python train.py --n_layer=9 --norm="rmsnorm" --attn_scale=0.125 --bias="none" --parallel_block=false --extras=["capped logits"] --optimizer="soap_variant" --lr=0.00732 --beta1=0.95 --final_lr_fraction=0.1 --train_tokens=135200000 --dataset="wikipedia_en"
Each number is 500 + 25 x the weight over its row's rms, rounded and kept within 0 to 999. Layers, rows and columns count from 0. Numbers have three digits each. The size before them is the row's rms in percent of the matrix's.

# layer 2 attention output (transposed), 256x256, rms 0.247, rows 17-42, columns 0-127
093:510517529509493470436501520513484528483479455519537507546493514500479482520495534503533511461519517439542451536509495497553523506554490512470512463515562541547533502549474510524500521506488494505476563503508465480513519480540490453509530485511515455470463471497494520521511518478476514472472511477508475509512464527506483471477572517502504484491502514492515526513499486503486537523511
098:499534504501514481545514514472514490504494476525522498522503524515501501566533499525492523528489529516488483542524510478523487498544495519462493512527518513455481535495478521495507513409530478504512486548488473488493501510511482470488491449486508482479481484476488489511533489476504476461500488465504488486485497508498429483462485482467540467515540525479538464523470552498486460499518
087:484465497532491484491530503465497508503505503489489465522490494556475467476510454505490551518480518494529503468515539489444504511514525460498524506469510516448518490488552494545476523547475514479480501522486526495529508482507561500495507510487513547503450484534481473508490499524472468500538497487486532491488471553498485551483494513501551520500478503477477452503533527459446513506485
092:480505528512475471535518461436525471486513477488488496495466497481505533493460501510484514516511459473484485497533487523529494501478500503525497495505532475470549503476486505547508530478473499531512526540526505477488498480499475521502493544523510474510514500496481513533492484490508511466495511509490554551505526514479485549509467457485468494487571545493484519461508485503473522495503
091:519568469490502463478504479483472516470505502475475489538466493513495471542494544511499480504474514496481504473495499479470482487501485537507504534474505508498520566508513559511465472516494485520534484506499512498498471477465504528510502497472481468476533507480511524491460500508536497481480446541480484493462496493460518563434460487501523518466497504518448515505510502493469475543469
088:493510487447544539435488482520493510486480481496543503514493501460517488511487503499457512500495477543519499452537539515521513528487534526520534511497455499557497504506509508516508517508519528516518495504498479556474497517470429475473521496559476508518511530534534521590486499498469528446496485474539467505511515471459529486499518494483534526495506490494487541441501504544503511505478
090:535514478470501524473550517450480526513502489474464510495507494497479507468493523522510467488516521493512506525515452514530494538482481519522542501530466490486475495474479520514526479486541543525491495508492474542514488496532511499455470463516508525564460498462534508478499500515525516478504554482526481517521490521479488501493509508519499523555516503482502564482455496507516527539492
092:479544483485512510519431478474497481489454518514480506523484492435494523507482492465504524504490509520522511455481523513514484493503467476511503481527499496496478470532513527494518472472488499513519476464511446498484440497500474496534512558509478482481500530465457451525506487513456505478491582517472491518530512488479479497502517502448486540521465471499498526515508493514501509533474
095:492521525494514559519513480513503496492518462506490514489479492514485471523490495537491498531508503520492457496482470532565490449516522526504482501522475523498488509518511493523563471462531518465531526480505475471520516523512545474549500485473455473509520513491529495510531469509506503501570551547500480504524508487540529533516467500485482485488435531523500514508518535498471492473485
095:514499522477444489456467520480455537518514490502527527541478509472492534487483494466475513456528467487501496515463540466469497459486508461506532501499510535493513528529475514522476500514475516479473521460544512485536538499469541505502497494475488489473466505542482500477466524491473485437482517522503445483488502519491506542489497516480481457534459505514511429489502479494453482481514
103:512473497464520535509516590532513495499532494489516473514537521504498464529468524506513489448495462460481529478503518490524523487497538545535532521459507522492497510531518458528466527498513467462487542497491495463509491512532554509503522509524497505474485517518453486480544430487499515517486507489497512447484504485543493501462501433502506503489521503441516480479514500497542519487456
094:493595471480519488481488510489510512537530457462491498516530510466496504510464514489477461502507485458495513499487530521483536480513519491503496503513471530488479509499486463521509512548463495486544527512492492484505483540502429484544501499505473497515504529466471504523531510515479489482503511531512485512482488488510521518459486454464528444529492471496482544486504465545457518483502
088:525468431499505513479501472480488513510501507477484500556504523538491536459505520523498487515509492489518487481484476486510493501538483535531499503467490518508500503480510411484520527511527540518518496520518480457527508498493480486546475483500453513523512491452503509517512523494459513467512486482522510505454498544463531496511482506508525490505509444508501420532517514512531511497521
092:510536518512457503500524495507507542490518513512475505512530501507552517522544483501497519481534473503507500493447490520495490469499484524474505490520434473517539563498539515503533497477497540486486509526475481513465484526469476537462485501448519522465519503494507454470481533497483530526505519501467561540468517534497486547489485550503477445505514470475510482545492489473497486452487
098:538499492488474492490505502474460520510514492506476498472528506501469532510514484478507505478506518477531447487517523532503456547482515499492462506478517522536518481490538529511508475477507485512504514522523501490537488542512533513522458486460501521490509489497500507492496476502510521517483468498465466455472517496479534480495511550486495520481476507470528511455472489509530503522476
085:475504479468494520511570473523500492501533498509495506532499472452477520519507463477512515497495487445488498479462506505521502478480525460523535465496522522490498499504525508496542486549472473531482509516518512513492471545538558496550505484490475524492475502504503450474489494498541483426540518498466502481515509511483513503487508539518513500508523520498474448525553529454544467497497
093:483501511482503486502503515531494458500453534488481508515520498475516523461506530487456507513525522493498433492466504571537482483468479490511472473522516550512536504495522494468506550485472507499466503498521506494476486538501517523518517540481530483481501488483496517456510494481499514495515503481507501452486526520475519530546490496515527507467488488506508514474510486482501505478504
099:503504507517507499551468472514487457498491472500508465495510524508490504495523524486482466536468479474531524517515535472515509526496518544519557516531501516488541500514538443489526490510517506487461493524530487538536540534477547466532477484505500462529501533507481470510501567491509471489488511495502508464484468514512548545506527480500529523515497497511464482469450517448482490490478
089:461529480535472503525484487556502454500487541471525470467551496426462482525438527550530523520520469473509519547500535466514528524519512522517506556499503490490498526481560504501527495520535514495487541527511485493489497575496486518501487549500543468545521458520472509498522548489497523494509513494484493517520525540488490505502498524512536479486523513505494500534492491527520493493499
096:486463472538485446458507493506498507513492455483447511519470512494499506496455490493502461486492477511482491472518481509506507485521496502488500477508483495483548530484479457499487517495493529465464500494530512538458548508535536500506489461506503567491492506485520520505463482497506532469539484485451504561489497536493507515453494509509489502499510524526496514522508478448495516507496
098:506455500529487516496523475523490493477474493502474459526512479504545501474452496503554515490515503500485509500486524478470499530470483480535493474503536447505507522523529499475498504511492533474505489484503506476522527495497453484486521498490536472537486449513539511553485535513516511503520475522510506469476540513493528473497533507523474516497501539508511512517473513507500473499537
091:521532506472483493515565461473480545486517493458506455570474498505513478523493500470511491517526517473509535464500504533484526486511498554482492529459520522453551497447514518510500451475467519466484493522470517476474494550475511524514509490471451532496527469480488496531507508461505505446509513512504519498451518549462476496496475502517489484487520533516535499472508506460532508544504
091:479473509508474494481473494484471524484491518520513543497482519492528512536516521488528487507522501510493483527522493511503510515520527491477516485488570457497538514510502536487501528498480466504513502495480511516422521494484458501516495521498451478483477530489518538502520515460510521529482478474464526508483526493490502474514521496516478501456435503513505434477497542547475531526551
091:448484447530498489531482517459464445466493468548490514496470470478502473480513479505490517485523549470504436499492503525510504491509521483480474474518506515510504491466539492514490509524534502519474474490514485462455477485561458500487494532523470494538482460500485509487507551518503493453526516493466515487542547498509495453465477525487479536506440492450515476496515509498496503490479
089:528485529496544491535514494481512465520462451539505533531496509452447497504536499531538481520487440501506506478517493463498490479525465514476515516491527472538484500484504512478525547484482453503483535516493543539496483509487460494483529532498501520514513489502492488544541499526509496519461505491484499486483482489501525444519477507501478486491452479454474541491480495519520457537521
094:542493474511485492489530499536492526470438521489498483520500571481489500518487509487482459472529480487458526534513523513494531479496516504475515495467462497473476484443561514521501496488483429489490508519529506451460515497473515499451505514498531458471491516510478500509500464467488504477466499420507526533481498480536462507488557474468495517500508492501514494520507492471532519505499
# layer 2 attention value, 256x256, rms 0.141, rows 18-42, columns 0-127
080:517480484493507497498498462532499499470531563545546486494516485503527515481492499514511474514514493525524516499519470503462539510498446497497472503513513469527501494555496520524485444502478531531509460500533466495471533456513508542486500514473563488494562508503533533514484485496494500538466458518542504476469520497520509490460517499554447511493507539552449526532539512469495506493531
068:489509494506527526471499541530476476507477476486474499530504492464527552491504531478507482494516551535518505498491524497520543487504537545489482494550486472479458513486486525484516485523473450523519497510498550517531476584505478507559483482499524506493531484481538550499480501490501528488496500516534539506510494469477490486506539523505491508512450508539497474481502494460515507523509
078:514467467485504525483516494508496521474474585499506499465507507516503499539518520500488501471451481519498508498515515489478516496497482489433465508539506481473455489518478484525497489476532488514499425473508467539547482499499520525500537511488465520492460491457527494439500495499455489521494521439485467502510524512511492458470536499483521506480453519518462473497471478477465492472496
077:520502509496512486507522516462531483502478513521498524457509459503510542464517461508484523476500507496475513532496499509524522527492495498490467507473494460481501479510490480491464472479466535515568533497487512480484514498475513525521457457439499534524473464484485483534500469488511505431510479500524498506524524532512500514498486506548472494529496509467489551522516472514485520494523
074:525466479469468495536554538542519495505495535534472544501459503508440516554543479478532517476504481458483501544520459476483489499515441487507497504509522489482507494477497496497478494498538488524520503457520474520508487440509496542457514485535489491463494490494489491475495456500521491512514486481483486488466512565527493518497513493478468458494456530440505445492524509521564493549549
076:535458509504525438550471484494513486493481526494549511521507518508528525497496512472467554519448490497499513480435543486502509507523506497473479448500484523502486538507524498523500560492488521483484449488506429491496503511509513506525536506488492498491492530503486492488491534528476506536512506491443474543520504530488506493511518502456559509492442514502524531510537523511530509484468
075:519438490507482521467537526505453483533525499481492501511455519508498516497496529488489504495512523457486465507485477473479479501519546489459488506488529459515471509516510488491515527519529531517475491482476554548482505519503476483495534507499517529520489499504485516470502474524579487503505507481482468510443492463518517510524440493503489511473510504503511502466518520500508542506521
080:519520544492504512487505467482504467476532464493503501442503460477542539524541512508526479504493509493542533502471474519461524477473530491488519504460491508532518491499540512508522461496536505506502504528503507542498487500467549546527506496505487557492462470521500504479471526522522480494519467495485533498498486505481467510465489499507505482493502483480519461471488463532481525516492
080:463527515495573490495532523503506496510483488460477482485494435516485467486455529480492488519498526528520463479507532501499462493492530534519488499484475457479489506502536562486523513512461480482524505483510503522521467492472509461535505480490529540511508462480504553512507494499520466527502495493510537505515504477537521461504489485512485546525558464538523515497481494564498482493503
082:505529483509462562526468448489469522505467479516484502468474490481505499448524521498518506519512488523530483548487479523506471510488480455516501520485506522529513529481496526500476471512480516488511537483519550525524477498498470503461504489445507532514528503510502503454461533499517494489516511482515508528511512506497496499529496511467530495517496495503569500503454511503471484512541
083:476500535495474534485541483445490514480495529499475520479438471483519509522527493484536518491499499509522496521471472492487472515486505469513469555476513477489536536473503551536467510484506476500438462492450495531473475471513545453515494501529517513517530458516486520450483481471558458485484464477493491477500496503456524501504522512514499496511517484491552498510457517512529491504478
074:511481538511495500469475461462513487529518518472540491520532498476503503464527503457517556476535515522510535498514514535502513537453481487513476508508508544503519469446495542479524510531492498458537498504502483524496474529512518487473473512470499511496515500491465532503510468519534543536549492495545491515505489472534460530465505533489531540503535567474510516467444461536473490551476
078:480474473488476483571497523478504508481510505498527479464462535541465532505530505533492475538457490481446505487574521504503483508469456519483508508459475505539461475497479489495477505509507506532529496483551484502457492455491506456487499490532506444511509494481524496517475498527506472490469503521495509482473495513515508469469494504481500507515481485512520532526498512503524529520525
082:488486471533523478509506487503509523497480517474515512483464511473551511537530517497531515493521502482475516473493469527481479457514511486478521487451497503478469520460481513447485506543513505471536495498487501502522526434493472480499514488463457466502492513514446493515498547519482505495525509525503474479518451503524473503479473523537517480564523468498454510542460520531513517503501
071:508532531435556495512479498474509471502503513516503483513486493528525496487471520533490498525545497540529469541483472451462539480493473528491481504491453480502502505500533558481483508502484479470513547438496479488559514495479508498464489538497495484508459497519473516483484507499467469542431515514537503503526495503542466523472503485459481498512528542503512504479459486562454516473512
073:504496481527496502491494510498497521484504470474498525474523517511491455492537512449528495509494439514471549488514517490464499502547553502520493507518468534540505475513536509469486475571504485468500499513474495532523483528468489508477495522548486482511501522471486510551507505508480533522533507538495497505513460488508539538475551511493472517497525518519494502512500498558510495522491
077:491504508478505504448466489538538528459482538484465551508496479462510501472506516492544477495518525515505515492460421486472514486471477488487508483495466487499467474502505499492505490501495443511480523481477519491520449491487460486538512441579506527458527491502505506485492436501529547505499490477505507492485490473511527500513500527479500483496474489496489445532515505484488503523523
076:507521447498550499555515482506510491484518515485511484435489529525511467514495509487507500539507493481501472505509512493446504499511454511501510515482540482499482510568489503493481483484473503523495520467486494456488532468477488528497517492478467453477479478487522497481517487487533501515428506485503457506439483482501501485483490468471485485500483542515490521496543512516481485494478
082:522516525440534553548485481530410504504495527531507495506477450485478499529498483483522567493502485492538495512475484492488487532473519536549483513497516507516466506520490502475476487507492472493536499471512489472502451501475523499492475483477482477495485507503495506499529488485470456492504514538509489497540509464515474441517461482471521489501525467519520491466503511473542536485465
088:500489478496473452561519542517493510510516494493522483492512546496469488503528484511480470526524475481468482472515554495525500477502502516492494495506494502480485471527508519481470516518498430494497495454522491453476491528495535535484506515537491502487499528486518470487471526484516497559432504474499491530521487521487519504485502525469483487495491497466505508535486526455514526457445
080:490522487486548477485492510505514492516488492498559527495546492514505504453475528500525511494492471518489538513516484486487531540514512501505481491513484504516499488547519535503473514560505512541530505424553496486487476487519466537498538493472504501545479480456521490523489534523462492506531498499482512524500487498486491534477525503535474520519486478491513525533513462502532511508509
075:495495462506527542449516488509529503547485513459512432483492522490505549492504469503479506529496467519495488517521534537482506497498502499491532484466457537489496486507464461489515435509491506502516469539494518514546491485522499512487489509500512537465479521513466540475504473492488496494482507499472503520543438525541505496477518492507476498513563508542455492471502544493464480508515
077:503485493501548480500461542568523520489480490486522498535506511524513494559480541488525489603512501506539472530485507476512491504539501493486559491497547490509484543534504520528531473492517560473551514509514501495508497474473537525534494529473467528471512528502487468532514450539523465508480485511482514481474463502494484520474518447504487522462557480533502508513487505510469499439510
081:495484462544453517485525495505542568483477498439499461534526534522495523509529510494529485500507475471471511520490508513483485533525510502485489446496547523505520506513523505531518512501464546512499475487521494471503504492506476489459498505528465445498477480480503500525494549489501537509490443456522519487463491515502493489490518488483486485456511489498503480522517537473468558468495
088:475531452500521518483473490522521494512509518536501513504488497566519485488484513510509475521495488493449492505527462460518498560496409481505492511533514488508510505527481483486480489496477520506473501470543461492484493431520457528473497464510522475485487517494512546492487543485456505449490490509483494538436518506513507471512514492506494487517445483474511498499487497494503493532530